config.toml
head_dim = 32
norm = "layernorm"
rope_base = 10000.0
tie_embeddings = false
init_std_o = 0.00881
lr_mult_o = 1.12
beta2 = 0.95
lr_head = 0.00603
warmup_steps = 228
batch_tokens = [8192, 16384]
train_tokens = 130600000
Each number is 128 + 32 x the weight over the matrix's rms, rounded and kept within 0 to 255. Layers, rows and columns count from 0. Numbers have three digits each.

# layer 9 MLP up, 192x96, rms 0.181, rows 68-140, columns 0-95
184101120110111157132125127083133094125088131145137149108125153085123066142076096165124072108086139119080156171163089153110172152133102135069162160153090106118119154183140134080092121189102164150067166155131138156112107118118161181136144054178090115113151177198110123125179107154100121117
131114128125138126134163129138138117099142137153198133160132073078155143160101105112128142130123135140089178091095149088109134142120096127184135127149105087131168145152110172136069205138106140164112123136096073127146110159110094120058120136155122112154117093141212113100114135147095105131
129169107135046069143084126106147115123119140171130160082144146182216082133080134109142149146106124083169159121108093137103115142161112163181114105142092117124159126104167113136114096054164143108066123133168122064094149136117191109104144151162098120138085183157116201153146118076103069186
156147113113127164112098124112126144166156103066174135110090163107155149165152100156165088127080104108148110136155071086092150156159080093136139109154101146131127137121138128147145132089121119091144159165126083136138130119102163161101122124220136110143111167084138173061107127073025072171
125103131124131165109104105100124115119118136147091129130112137107136156136102096165150102115085117149135131158080151103109101153104140107154153138116125145157149130127118137148126093131131130160117148080143147096124146087118114166139133162255132131145137149146136113138120138140116133134
164129129145107107071111180115100121119101122147135103100146118155123172168122205152157115115109112174078081183093099132086156108175123194131147133111071128139173121113165072100135093150139115115186067127130142084130123155167076127174148113157152091158148135123137143133137106077075078069
127170135080127087155103145083088144100113118144139177108100147103108143143141108120168179150121156153119147141132126131226172137146153121107127190137090101074094171173107154117091135165135168112139088133137171154114168120146107174100108128118097140196073131151094141112195154081068127175
092144158135111165094149116164101163192138121142115172151098129117119130133152129139183112158110157173094125085099168078154171154126170152138131159100128100144137138113133091125088162143095089175116108114130096139107095172104084097142132137141124136126126087130170124094131102068065050141
165117139131116137148095129119142116139110166157119122138137132068073118172065087131109106127116120182050153123087185156119165154125130122178132170177112181107161104178118138136117112147108124134092138156138110105111125134117153117133175120144132106119091143176131123128063114099121132100
111105095052128091170070117196149116107136120111160157219096168081154109119107134193133099106105123178142129127160129105167131133126192135178159118135131103097091145131140142201066111131143135113066098135112092144115145123100115192088112095169159132129141092121133158137132145094110109120
129170108168144150130146148103181145097050160207092161072126162116158074152087108119181185112083198123108141118080080144048149133127083095115118140183159158118137156116098115156156146122112160109190158149148134097146132178205162114130120105188141065044133148117080184100159065087122079085
123097137143145102130125142096084193037132154119115189082088172139104073135143123088145158095095122109188159175133102100118179094132076142167126167177066125119125162139076174104124095177098162175114151140183147093134136137111135062067162149187114169111123114101156092106210101114065116115
119174124072159137118136198144163196107083108118114143079108188158154096124111169099103155141108134150129140065125160113155110125137095121114160175081088135124133169124041105160128152164123116110148092113105190116089136117145150098150127101138127129138077158126188142102147126138097176107
097174146163114142189083120120135067170124183095130156109146125135129164176131064116170150141108165145143069075101093106104168072135158138150216069095096141132108178151055141160151170128120100136132094122102100144129139126084149154169048141154177085120065204142140158113131088120114042172
100201196160124066195076136093156095175091094115151172156058144140178108134064131163135115171117098096089171058103141093177124214141097160130144110108127129089171088121108093118156170155116164193119140124145137091084133137168159114162079087146099182149088052085124169139205090071114139161
165202104170091088157130198179201133081142101139137143118135137174107110101104131146115111169124132110108179153125153118109084121178088091148135097114120183117152146083108141160086150147130174085139096098138082111153137111118164157132058088138159054149127093077164138156120048154089100164
167165100127115113170185125119147100150117104182116120101104123100176151119124092112180090124099177170124142114150101093141121125127091167137204137180135140121104137088103167141202156194063105080087116126148156071158125165108136145072134110197160128094103149093103102077118120151066107153
126175162147118130124106166128144153087114128139128142153054123109128081167087122147109126172095126196126168182149096172142113139121145136133126096117091112145085140111098169093145167120081166108119100165136163114058151083137133171148092129190074118158121087150122130138115131076130129143
141139141152104103126076152101099133132107140154124164162132154154124107149097173163153150108115170085053112125098107123116125164159148162099198203125054098116106221164161112073081204148098186135153123132105129206125107133152201105072136088132079156119107125135127137134151067131103098110
121136086099089055122126134127175151155128131176139100070086145115124103118136103147193113169124160190143068120158119084060154157175081075124173196092114070132111140132099086121147125142082214099175154052082155147190097132135143129177102126129137140159093099136129165115152100132125143117
121119110123082196088095170130143151075131150209153164071074130164160193140137076139112119127100107118158110093144092156116093091182117098187113115141090100146058148154128085140145117115134125050166102125113082117163127144078151123114134137171142146122132135176179142039181128104108105102
157190057114136104055109173145182149146084211176167139140091120162107109105061187196165122147111125093172151110104150054151159094128172073189155093127163135144095126158071144179081082129133152146121160146146096087160089078114150209115126159141106118111102134103083142130107063099125124105
127092131083141097154169116174203141153101094152147135140149159187089088110106149141100092149105116133094095110125130065178154124116161140147131119076149141096105091104069160126098138164116126137106139130136142186141156133170086126146119131138146112161112147135133123166177048146126097167
126147149069143111129135155172108163083103136101157146106138140095097131120140126144225194158119172171119128058089124106129107104200115123100151134126151116082124143137086117172105142120124135114121106161105130125119093142128193116105103138126099158154150110123129171144136130105087150118
163176113115126129100114142134188159159171146110153121148079149132112172143112117126120140160094087108099099073108099077106105104141161137130188126152100145118124126085131119130129144078105080120137164203106116106142147109117146163128135174164147060161081125141127130148091108152106060144
139140088110116136077147137163172122167130145153106121142085104139152139163068122112139135147116155144136107137121063076097094133165133059174139215094089083104165187134127182113134114113140115156095020183103159089141080124136129157171128112122118078123158168171132152148152135134126119109
132127105122060124104125125160108157121109110153090139138132090132149138164083105111147074116091184120116112145150076091115113149143200107135183154076160144141116148168131144127079113189086137193102072148154120107130111140122118128149131120159200176103179170124069131152129080172095124117
105095124073145098146139164109089155079126121087108132177099090167150108097108115096136149129104148160104177137120138089092225179151077174107110172109118081091189155123105122148144150180125145052098110090147134125086170112093121132213149120150098114169085144121151189135145128086057186123
091138133128122103104144156107110137173145138112120133137095096111127125161123144118110132149091136146184153105171106176151130133131114096212104095101171124132142153089041115166068099071105135144121111118153132123105106185097162105210081146213144138161164134121161140085102139100105144130
149111134131138129129078145136188124132077147165130108166061132177144165113105127084139142165084124123167122073069076095120136116143115146188157137110106151060149133128156190163190096157106110137106126155175126058127134163118111149116166134146182056175119154166159198087125100089113141122
175126095115083148171092131160152142092127137164189144121033182105176153161073117158138133135095114114097159084076046117146111155133153156094146145126115095120126118111123131085177141152085147099137147117148151111095093096130128132136141150163122087142163171119152155077130123136113147114
166150075120095120116128171135168150159086101173152165166091110069174111146079100122159098125140161171107126097096119104165135116184144106203187123095158183077128119115057138169119120170074117134092090109207161113210140109138158119125099143103134158118106137162132140133178093172130133154
068142158192128106120124119091117164099057178139129129107112150132161088100146111159181094160086150079115154062105084172103189142112132138120113188132117161141103118124168134109161123142086182108146117068154122190175156143056189144057136109212093132129145127105112169097173110122115116123
151163145093103129170117127166123157113105176108083195118148179095122059116124114141139156167109127154145107147071099133094112165143132157121153115090078142076055151129105156155104122136155196129107137115124088151088144140150154101128113146142132175152130065113117124130228105154134074163
108209138140178130098099112130143108135088148123160184108126174091148078127107108072214106137093155162059134121169102099131095110143129101139152199140111133095103130146171090151117174138080130096126108109148137144134149135108128150162130122146117111209162106088117167097177144105084131090
159104133145131147157112151167147143104094160112165165134081106128119076121120130145146110148130108172072156087107121118147143115132135075147105149103175132090205154116177133157103146133108141147097125157147130121129145139133113066151099078131100130096108046158217154145152126102074117127
195126165107108067187109189087154163073071109157097133064178169147084160160103141150149155189099085072126113169107065122069128117160131102100178121099137096114125099168113131145086097134084152137152113116126132149111092146143243098099185121157107126126147161093115142179153061116106098153
105117130086133096139099188111132169079135146122075130085092151152130125147110108092173150103129105060135172117084070153149165149188079106183113096117117117097145156131139116145145123110149205106171080115166115114125176129068165135103150137141160150164073094100098142150162138112090129154
116146092167123139138064142127164128106135177176094082128104109145118117203097145125104090174123127167153129154172055117112154098145144152172153159120098147132103198093096173124155110125124163161090111112128122096129115094143143108140150112138104091126120118150084118073147116169092095153
130108126160071103177117210109127193096084170109151218101083193075162112137136112120188124122145195151126154116076111167154189166162117129136147134095115160056117126188107106162120159184122101130094064159164109088156117164136102131126131095100149140125147051155176167141199098135128115122
143136128081118097136139177131161115139148184094132129161107109070125112168117127165125127163115140146132159039067146126118088126122161163112200142107160115103087120138132173147075115129153119166072084151140115143122171093124196189141158095140104058090124136141121155111165142156123125078
108131161121137130148096094173128179181135188110119170131046139124125124178131178139205165159118127108065120067172116115139138154151077097149119151092085058137147133129129119144136167117077142153120080114071137088141121097127119167143117175146086109138111146086188108136185123064026075103
172175140094151130178096119115186133147100125093150123181156118104158082123113118120129092164105081151100068145118163092130154092132132073164167112086080179109145134099069107131102128185098165146095137141159064194150111104136147095122104132146163143155117132163100084145109121158128101159
161104129141112078141135129147151165075036132091115164085137116136178066114123170096167174110100099173133135113133122098093147163122109117142118129154121123114105149168111135117133104170076114133093161164149143073101124069175123084116133112147138129124089166153103233191159061167112129128
145122084077065129141092153059160138061090131108110183130144093148177174088102114124118163183126110127131144159155140111139135123134097089104195088120056084118131151104132182140166153192118182091136139087153118129127129117103187153126171106146129135163103132104133160104145110127096133130
095168092156182140150092145136122106122167127083103143177084160154113134142107111150181108162106091126135146094147132149052066118171153103154166104120077134110129111106140120181127139094096091137117117201145086043130134138145171136170036167167116096147070096120189149132210130122074082145
147110143158161123170200124179137128186103168105112147095133132079114054129120130132175097117109124082110128140099080121095161118173139133154183129130166122152146167084006091157074104123086175107096120127138118057128137133171160124104167127159075149023126110132134162162183120147088136146
119192058140089184179148145095151094149106147175157135165131129173212132114072133097072158159112170124104149089113143098110106099116114143144165150147143151113134122144109149141110137105148120074151144106163143150148136098137150139127158140133107081166090137115150119103092061099146131116
062151146137124137105102107153100104135129148150056178129112104116130098175105107126146152143078194178139150115135099089132100137146142138144118194075096123122141149067113119088126114145170123169125140104196177171117118160129072108181095121180144102181107133101089108160163108177100155153
155138151153108088133091134135122153124122101142119148126128128085113180158119131154157107146119137192078137175124163131107131157127173127123133144154138104120089152083118106097176143130086176176111075120157128094122164153104103108113139132138085152129097132134043125072145075122095093163
182181138102154124169079123115153164051074130118137183098123171122130126123152177091150168178111145117125134128157118110116153111173116152126202132102067137094166187099112081115124125183123160089134101063107100114118136107103126133166125115141179105126094132090140215143168129068066143078
092164104182081114188110152136184118129073200152179155138130108169097151143116143129083087112115146127109124152101160155132153133095142158128175142159069125132090182142100155109109137116091151150142072121122172157116157086158140176148046093134106114136080155153113144105135054167158054138
172101082119108090116159180146213165136088155160089135181102135151171114133083165178108079090102115147165151047087134100114159098136171125161116119108153074113101130147160146147130101118128126121136109138147152153125100118149093137077114131147152129065144157142097187079114125136120105139
159191058079115135121099230140152202109116169145185145098075160101129142220116151122224083147112194216109125122137107112088157112171142084149155153131111172097115165078080094151056197106156167055184090126141130149174122148147197079145104119134086150118064044089102089114125080126105106138
092136142120127103107143108139165115164104180117129105153165158136139075137138151131162099113122181147180119101091131091099111113133140143111095156178145127135105140145097136204135126176075142122076098089120186080179116071122119130133118129138052137111076169156127159157150072124110069150
169123110130124132107122197097139146069125117128156146144145070165153148124120118158135110074102193128137146077097105081080110083152124153136166145112093084112143148147112120168152136157078191123103088135072095122182102188110154205104118126167136142077086138091094124091216123086061113149
151120143133094103154126140134105110116133147150110143106127150180042075093123133142122177117101132121144206102168103150159156111125063146135129183141151093117147113135156129069129122146096161151102092106143168083141150136139122133144120093155125123134096108144172188139177123056102106100
173161142165099056171168156154184174143103160186144170111159165157145105126107141104125144155113118108155122092104115116125120182130123126136120151115171079117180134091071131172123131061126161116182124068120090134150164098195196102153108121132030104075084175072129153088140103174131073137
150158097126111077119136158109193168157114160167163126172057081132142200138055080170138159142094111077099123057141095111065117114152164107168138164090172113082140181151127101152119109154178122168171115132152134136134123164121166147128118140141118115102157150168108104111105120132123111096
112147102114143099153130140095177124088123127170172124127113053161159110108133107144145152126120142124088142084144176100153138107128146104184184136168090087123112122146126142111056107141155134138110135117140157120099096115092145163073106161137109130152129136116167127103102124152134139108
064117137116144080112101139125117183150155180126115164124099109109138105162115100094153126151073115126115170144137098133067098204166118120170116116083187084109126146101067112178063160102151131145104134137137106133143149154120137095168079177199092169112125103089100118151146120162075124154
092111169120113083103134139088162115166163100074170143137059126155146104082158121133153098122113165081135121101136113076150120119115164085151152170149132093120101142146130117123116076137145114178086093160130139105171127155120154153128120139148117149160120175109116126118145068097130145108
117169099134089085123142120160121132179114132126135130174050070196218131157127131177163114186107122109150092100178124103149152119174198088125105130124123121104164144109087115114114098146130089204065104158146158101110082141138191074117100195127122110090156158153143145098127103163085119141
089117108118103143136182126127153125148102113161184133168101102121104104120146137131191050089091115142125149149157077071115101087141141114127187179143132179123084117126140101167123054180136155091104153178092110138152161091138113140121100107185146134091127131142106147128158111127126116066
147160077100122113199132139109155165129116169108155201130090151113115082072140147074172127147122166131152101071199097152125153122156160079160132125117168102098091154169095114110156142180119178125091069111142125086095137116109163120146125118125075126151129115083139156116166131117127161139
129151139146120129117100129139115142158111147144141159121107116149151105107128146133131158128117128109117162127092115126112131115247127160112139120123163124108198119106101037134113176105102142081188135154153131128114092102101159117136128150121108159165123098093120128117128125120129081156
134164127104105093123138127132176101136083141131175165136116065172112168112098145157130137144110122145091092112102158122099137127143132113160115129188036101141189127099115108105130092095130124110169162076127136137163149090154119142137112144136163086189088170167166158163138081085115083119
124203131129069064111115129152154108165109119168162150161122106200118108116062153083107144163089127081163123100113148056147099146138158117141174145137149125076097109126134116155083095119165111177119137153165141137069073110108121168126156134144121152169071120110093138183136121159143164123
089174087115091081164107103122120114125160175146156147178105087145113097144065107129117167148096162136160111115153151059029100122134110180149174141124086130124169167180117143087135134179127172160099150130169081074071153167135172070143075180169134115149114145131150075167129104120104064139
100126147143146106150106102069129116157077173109125134136126093138128160127117105155183152110088173098135109120107145162101143069124121084160140140170128136132142126121085103153085099203099191166147125076135154091144143096073099136168096131154166149166113172131072181172161079114113116141
143134084186110145109076125128107151135099159124170139130130088149118084138138113111177160104093161153113118069140155057093211113151152150161116177150090154131165129191092118107111133162070173120133132108098173197138105194071141114079080124142108192129114100116088138083138071116093151121
155115108118100149147183191114184151159021191104103144065127161093139135174113147124169060157120097165153113097106096113120170104148134113208109162103178113130069176136131125130135180146165151127128075152125116128118156095076101122161161091140095155074139089126131111160171056124126099131
168146089051085157144153157146177112107104130124107133152128078131167129075097115133170107119081141136156133088127148056146059132121169071102215092140150128121151131116098136111093159108126161186113148144156121152181119084156134174103162185189161106095095115117162144098113102089103127150
# layer 9 MLP down (transposed), 192x96, rms 0.173, rows 68-139, columns 0-95
210140106089153091111144152113121127089133101140178115066159144118106091092139108138140129086120078161161129106148146094103132129114111157099150136126116125165134156071139188188125125102117114157088159133096082128081099157137153103184156147171147145067215114146137111106123121169152143136
110112181094153156131117055131126133144114137096074119122133130174152135096185139151122154161061080130163154163123121082121115132077111152090127117127110161219100128167156099131179095133128096148099142133122173110100138111131137104128139091078138128118138129126112160102113160129080160163
163145115126113091144066082097129117182171134209119170091121216095174117110102122133128102109166123113123126110144122124136077109200187202172108124150123115058079208087142180133106166110171129161096151101122091120126120107134068117117112064141093149107116087123123140198134160124058155130
145131104114163141132099121132129123134133072103098091064149079115122095126119060157097148089198118128133132157134168104098173160115110144156112123142175144119141157075186150083112108092148179137166085188119125096084120143134135152165131117148107132113110142148175060143168175164158141120
145131131106074109118133156210172161154105117109107146152102174131126093128132154103122101125162127130113107139091147116176155131159116147143137125099112127041110121111140101141131204137118121162159067144110127133118122119119107124111128116032079142179141174126122120096180089152172120135
069077162090148087161118140104099158158092142121108093157145152118111145116134110095077116164123086136177061140161133138130092146121092125110137085107132180155148104146138164184101102075177110150092168084141169097133131160147135140108177099085114125160108118111201177137123179135132188112
144086086173094128079133118141173119144122128104139098089137088144117092147140130105119077076250152131150118135127144145097135145129144150140105126143169132075090135136133130221164158118141110173090156132113109145157139161110115093159128120004120114130176109080141165147163092162150141127
165113091081087096094141116132169131097102152169118121134143160143141152143159097147061178128154080117133163115144081149132078125114130117124084093123082164176144098130104151144114079105131177098129166152127164153139143136137177131105120114129100119115098111118083152139111171141116171199
081156152087134100105124109117120097152099126079136112155164160189152142102123168153154143125068155115181120179130097091131114088143123151045119138126139092120087160137113105159184126139148127162116109158073129107124194146129123105104103134138110171157182072115100158100165130130121102168
143135198147123120087181125172153142119142127118115087133159150124050150101132137152126106105188120148134140141126113143152101114086154115108159123135136150182160131073150153118101134124110152099135150125098136103107088099183140071105168159151098082127102123119105100171129146141151095143
142190092107165114183113105119097167131194140102091146112136145085094181077084161129083157165095157109148095081166070071075151105165154168133072196067154136157104172141124108164118154091083144203207147157098144135096124128081080111164072123131142217065093126175101140194122122122116152032
106161137137088138162154035098096098161090090149102094146119173102126159152187124095081119106082102079100194101104143193089106121144162152104122178096121177082138153151139108162184114123122131178092100108151137127087168198082098103156057089121167170113172098151138146107132120137201139118
158112114088097151146104134099114095094128126165145106129116091118079110139163134121093089095148092139145127153125112137145082122148111184094128148151105101197112181176137120187085114148095161120137120137136104109159122163157153083141106122089179153135185172122151144080128107134192103107
074098110128140101080149141185153166174116082146090105139085224131106116131084191091130093112145123147108121116091149114172142118118108186122157134132111202081108093147176181184120166105110104127081155111161168117109069085147154123134121099154067068133164116117193082155086115161157122166
145147144177001104125098106151131107103145173123132121105156091124247141112089149135126142087255127185128116152094146171109090162168170138141115096131131075164133127150091143095100092134089130148125103175161192109121151129081121137078121134071120152125134151111146176131115123156198100084
151146071096156121131131095130165081170112164115091100059176117083178143198152178109110098122090177160129073092138097175100197142132090163079074195113154131100146024131114119130140139091142167150171143055109186143094113130122106191091126155160094117156163117108130102062138170177157122132
129149156127137133101163075086162200114101117123118111146109110100125152101163137107098080169100121079147122144090158156094148145088107101157103106124142134108166110152134168122190130105151115151107118121128168133142207106138109122085102115131159068140161127171080107164102129173142180107
165133160134080142088188115142164123151126134137145124139139123108107149093162122119127155132169145134075127120134092145152184144081156133092125134112128129164155166100101162117118156141136104109097146172076098117025095116092147146122111202107136140072139176127100150156107153107200129092
109126087027152120136134125182177070155160119140143129147169119084102123093168185091143112154188124177131108152121152126165199093102103110172056084117175137128110058086122127165140155053152097143123127082130092115168153043143123135158122154139157136207129159073167098138050127124084099172
158126153122131145204099117125115116133089098115138147145119125140136122153136107159099111116202111128133181127098129141186063084070148081120137093115130171147099146146164147157071132134128105127104103172180141132033147124177128129143154134033152133142098106121216151080128103176161085096
098168139195106164164116101190072169121093149142136143147154177130143191094179094103068179173088113111158112122125132125112078076156134161158200139210090099076177047124121119130106118133091081123085127098112134093142102144108129107085134099127132193106104160116134101156110128120166138105
114108097116104082164167096116038150118152145110247028151103165088107098137113168202169127149217110101169135123109134107200106167124130092118083102156127137188105056148108145197130131136147129156135205162087130138146098100158141092106143129125027105138095147158105130173090120116120134148
144168139149109187131123148143101134114127095101132152081182160151150168087073079151139092114161166124165170140122181154111144117115094100137107127062158127157164114144137145101126128143084152147098145096078148067152081115134156152037097139154136124108123074117125147108118141114170159153
152121097141077116117127139114130096171170134137139138136117114114146121145134127081116096119247126108142166183122093143140153162079099112114122124119141125114118110122118150160131153112133099175142103121163110126142139106139126157166118127030132098135119141126149116117143100117165062108
111105167129118156097115086127121102135152085103188111109164153129109138151129121097142164085229213102155192160141168144120134073134112112134137108107127165122079142112118160134112143104133133133118099114165119134098139150092087140109137148096123119085137106105116149135118147139163101145
121133154147104083126125070106102143089126130120095142152146097117132195115137106070090173127078127120193117153145127095112138121195116140154127121142107153166150131082176145088104178094152151135135080111166095109101158161112118145137163143219147139136112125087096095093125187072146171106
125129096143057122108124169139165122097135097113129135163117137086112116142122093084200134125143154095080094087154147105068140100134135090125166175070163146126157130161091178135127151185130184105163111119110080110128121172157171171100161183206160117105101173114122138068122084102123070136
143128124071139140103121099139128107123145153138114145091080148104073119113112205130185142118138117205136148172147106123153073100082135130101056110177145091159122150168156141176100111174102085097200122138128149191139097052092112168158138148104136116135147187122111111137129085137089131126
132145153128129073113103109163114189128089126112144103131114173129109179113161108117115105103185160096126151130146140108171191110073094090153120145117161106155077143135153113132147193076170088161097137154097107110128172145107163125109151175111159125100116071121098163135149059162157148131
096122150097168126088142112145090134105173118124170064183168137150112087124103147159128134133127197129128132172134154151117153080134166145116086102109144093123074109129096113109161078129147087185176118144110127111084152096097076144120174151139139157130094156135152106160095136121113132129
118103128163195153094127103147106088147130120107106089130130124037155157114115057147117134135214174112082169092150179136151129042088140102114119148122158084178133090150127099189199106118181157125146082120095142122123156148094103155109161166143142118123127124173151121123101091095141124157
179087135162099106111166171136094140119137124153149112146126098125139110179089165116189130096255146121091113117121180167141184068147131192133093164151110102081094123146137154106105136159166115082153087075115128095113113148120110166123174122000093161106121167123143130135136123095127086085
124153151090182124140108023101132152154133086158131075130113163098096126135102175122139155137072086114135126096166116098054135103151130165209071157158103146082100146106195125147108196093128157120142190153152135125068109108070124147186139103180098180148164090175103142153149164121118103129
122133139171140110170140155135107136131124091097119101131085098055106121159159132161087109118192128092124118126144176143140143106157175073169181114138140136123143169130086124136108149095130143156091129101119103108073160137160107172135102110075102145136131104157130127130185097195120104108
113129182063107142085111079110110137142140111154134113127167162175137116160143163129115088170152151132153108134159175141132129113076094135125129155151178089152196131135156142104104104108107101106096135110137149094127121104145117118120100161168112159146140102122131076163108122129102085143
138146120078111082095128119149132083137128141181138138182143176125135177105111133121144133145223141117132113120094114121199113134138087112123096118119114125113104101153135145100168076130125176190144135146143136116150138144123172150057124163105118127081085164114061130132131092125156139073
099146145172196218125141056092100147131134118068089124093179096133133133116179191040081128110148153142040144183145120146095175124144102104064080115185117113133120114090148136110155144166141132116127076078194109112146190093066158100119158113136178180192118120086077122188196160163103089139
133158101138094122161125126115096130111139139092158164149151149133115147110161131160148120136255170166153027103142185127115131099098138126093167093125146083106196141121113171127114151114129141140095149128101112154128113124134106115120110125039107076114124124116087143167108158075158101180
098117182139093103145109101195146114109135120079132100147115101131113157167154120068091088103084092181147132112153116115172118202141147128135090082140125105151047140086152129157166132149173157099151092064169121127097188158116143119106145069144136148086119108146093171129125166117134140154
160137147113100116128120148101115145132125103107140114133116104115137099127146111125170102130255136127105121152138153140124121127124164132153145146145152110069128174116148123093131141159146095143101156115126128118139150102115108144124124103000124139126105142120129138123163114108113115161
108088181137135141155122136158129150112075091138109118078144133186132149124135119110101146108192163111140115162139144107159089141139154102136084095165095140165107078125165128133148142142118123133166134100085146145093115132187076094055145150127122101134139098110123061152133103118158171189
180149132092182067074114135114182181157163110068086178100213108119149139177149185100095109081137165112158128099133104152108085104123140066086082109143143095100068125099040137160137113127134191166116145112199149175188144144128145103212123117156102130107073074177148113138107166092146113151
099137146105112141128132127152124095111137089147143098088154169178082183090160135124172134124051154088130170129127107133165133126119142150120119129158095110112118135146172130097092133117134063148150126170154169067110108140108098160125107160139098145142127119123138127090179144089140131111
139163117140133104133083133146094151113146111076109132129169152126135184087147148133102124096209133106116118138135110136169128127116129109123060120114163132150133149064141150122124183097125071156108126180128096117149112106102087162133114154090158176173170134150128182154146099100140129085
115109100096146147116101092114142133217159164111182101139113130117139118114085144103138186172134071202129086110101108083159152142157134150152142177167106139117155088162082113169084061128130125113172184037114113133109135134140116072152127149194133119107111188109120080146118121118092095098
152166102146139156122103149121123104131162120127137162098154165103110146089179119135108162062204138132154181146097109121131104122147116086146174097099124107123086167092100157118092163130146038083152140171148079136065105100119144116149140114152168166072077119209144134155116095172155127115
156088116108159145190140122157043089145137061142167083138163180078126133118095144121129156144221168110114090098056098199146116085143142094135175185131122073150101106103104118112112087178102081136168146159157153115087137189126086106168165137128101177112095118152122111111126112130148147120
137126182136163056117159112134148143112057114109134071152119168117176149126166139099158101196058131114092119129114102105137113128118157110154088128126109086133077145124101098119173099129092151138131147156132146155122163117110119149141104096154143150123141093173145137113151138133136140159
132103115104103120128084101171123122124148144121139160112140136118064182129117082171111061152181106136149159108107133161109183105088141136134144158134080112143145152069133078098075146114162166096215160137110141094129106168112136110131115116109168085157064121127155152153132130163219129156
117165124141153125172109107129140098141127174106110120092145125148154129113144137094120129140185139103091177064112077137124115052088141102160103113099095140148077138134104119137111076119150149103159103101152130198159150159110143156122117138103140120110143180154163115111106193143189140095
201103142100124145161113138119145139188115113045129073140178133142126097111115133117058132102148103121161098140121103168115146159137141138065146088125168148157144181148060066164123121118045108138157135148091136186093140119127138085115108091108158143139118104135119128179135118208148101153
129139061071188090077147129136100170119174085113127129168148089143108116064104197115155165115089113131136071093120098111166100131153109147151091088107184090073158146100153178164182159109139116075098171164137135112172161123134168144136178154137149139131117139077120110088126197092120106125
170112131224143133134167131076106110124119131134163100100143104131126103149097111109164118112160144122085124111138175131090139094134082128100133151142115098176124131158130153124165172134148180132188124087097126162147072173121113164152137106113145100085144125114121094106116116148137067117
096123126135089099169158158107186144106073117140112098101106140083102073187121092144162168093255154164131116149102181072116123166114129101138106143123119146173106106170202144151130111128165173162119066123159142172119134153126156172097169103000129065099106144100127124157133108173163111121
147145126125139182113161121084082110118116131144143114123123103136095137110100081139052121162122135111109125107145128175088205140125102115129192096100160152112103133130140137093123153081135125113136144120176073127109211139145148117095125157141147132110174100147134051138161201090204148111
187061074160144078111168164135080108085164087132135141202109152145133156141124103089205096121170202121138114119129145147101134102114134134108151126131141087161062138159124132164195119108120177048153133106142068119206152171089150102082155190212138131073049123056097085104170119054025142180
143153126143129080097143119141181120163148157130132155121103164123155160155133176100140149102198140199128101130082154101134115084118144111178093099097128121147118118150120170145118136158165123084140169156163092141103113127130123127106135089082080146072142089190107099082104074195168105146
099067111127204127131107087110144085174179105114116115136101200057164185086146144141112127107115073169141091133137129133136114140189125119127104115156121137100109111176162125083157174131208161121083100125168131118062099151091084155134153131126146137105174097165161157155118149057150137101
123098101135179126145152060110111161157126076114102109090089100080127115096061119118162143151112131080119107146133131153155196114172095120134158135165139049143122132112172079079095136111132089142130138131115081129186100188120121173123180163190136145119178157134131115167108141166152146132
092106148100150149121177134126155166131117148109114139137111146136148119125134164162126136158003105095106165123119110100143100120085129147099109136107104155138111144160156133121132133179127136118121115195120143114106137120155130126129119098155117127161150077126095110096117101144084126160
097161155104163098148111141157100193154201163110142108109126136134131147099084109094126119121178105127081165133156126141115208134147084121133171126115158095147120089129100097116128176095174082104117135181098070132134114133129159107109133150156192125121111090068127103150115102135157152134
183107115125099122130134087148165138117090168139141125142126179108095111145159099152086095173103084097132183171144105113088101156083104124159116083133136200130096141131137120092144120138129139126172150149133143102094119125138153124097118103141115080117132114147130111144099168126144143186
080160095088142091115152086066154137137129108082114116137129096137114176098083120029129220136129083091180184121147137069145145117165116138119148149156111135151128149090149143158201106113101122109136104095148112126131168100161132121100126119147119158167125175159134184127145087089133170099
141104115145082128126146114106139117139079141117136082111136103118132168163214084098120085095157070134128180123143168142132100096120124147123109128135139065122161151091133099107099125115098158140136133177045156104145195165107126133121150153110124082102107174112139127153138151158214198127
176120118154111156116154102105148087148149120091085160117141074132176178150107094095146102120255113118113134135091117139100125093143120150098143150147181132109149170108131117147116110110143144120142088148128140138158168162138097109148139081002087157153137078143144184093126092187089116122
118090163094114111128152146088101168139159119088111141156100154125135130156164144117136104140203160161149116130115173157166103163079119132141148115149108139109124088140122186163119098103126049130086133127111104113116184113122123108112111152093145120103145167139086167162132092124174130111
174133113177117170099160137112126121071136131166082191111146118133077131120186116100111126134152107098153126104149097128087073103090049095114190099112129098160092110119171112102093171134123147123176157159124152125124119153170162102111164142179170169142143116139170103081109136123218119095
094122107162178149118093140080139088118159126124078152132176075122165115115138173144135147122139198187115120167164099151091151111137111132130066114100136138125135153135108151099153174062118155122153130081130157112127140126153070154093089173146107086134104122128126132131125175112093117160
140086187147141117100117099157085079159136173112124152131089119135059111139125145117127166095167142116131101149141125155144075159163129119093116157127096139118073151074139131087171100204089143174083144126135156185129101113131089198171107098066103126115207117127154115135152143080172111135
106147134155158159093166100148091153141111121122140185153100123137110152104114100108128108092144112088114152141119078159090136136120162173074146086117131145149138127136159150111107112097085138111129125167136184115139152115096113162097119109067092131130170184112122077078162180160177163133
138130161104081139096169105119174140140120174150129092154098166096117115079087149196152149184070154098134134120107117127094126064161072103132142070134132103127152128120219095150069182114184142111112078107122157113104096160153159071153127133158173163128163125079112157091120154092124150085
104143107092142084125142177148151146059099186091137111113080126147104093179121157142158092159255146178190153105092070071144103170092179119197085143142091141169078108166147105135152164111157067134138128148111111135151163111141163169108122133000093099096156123169071157094135109122196124129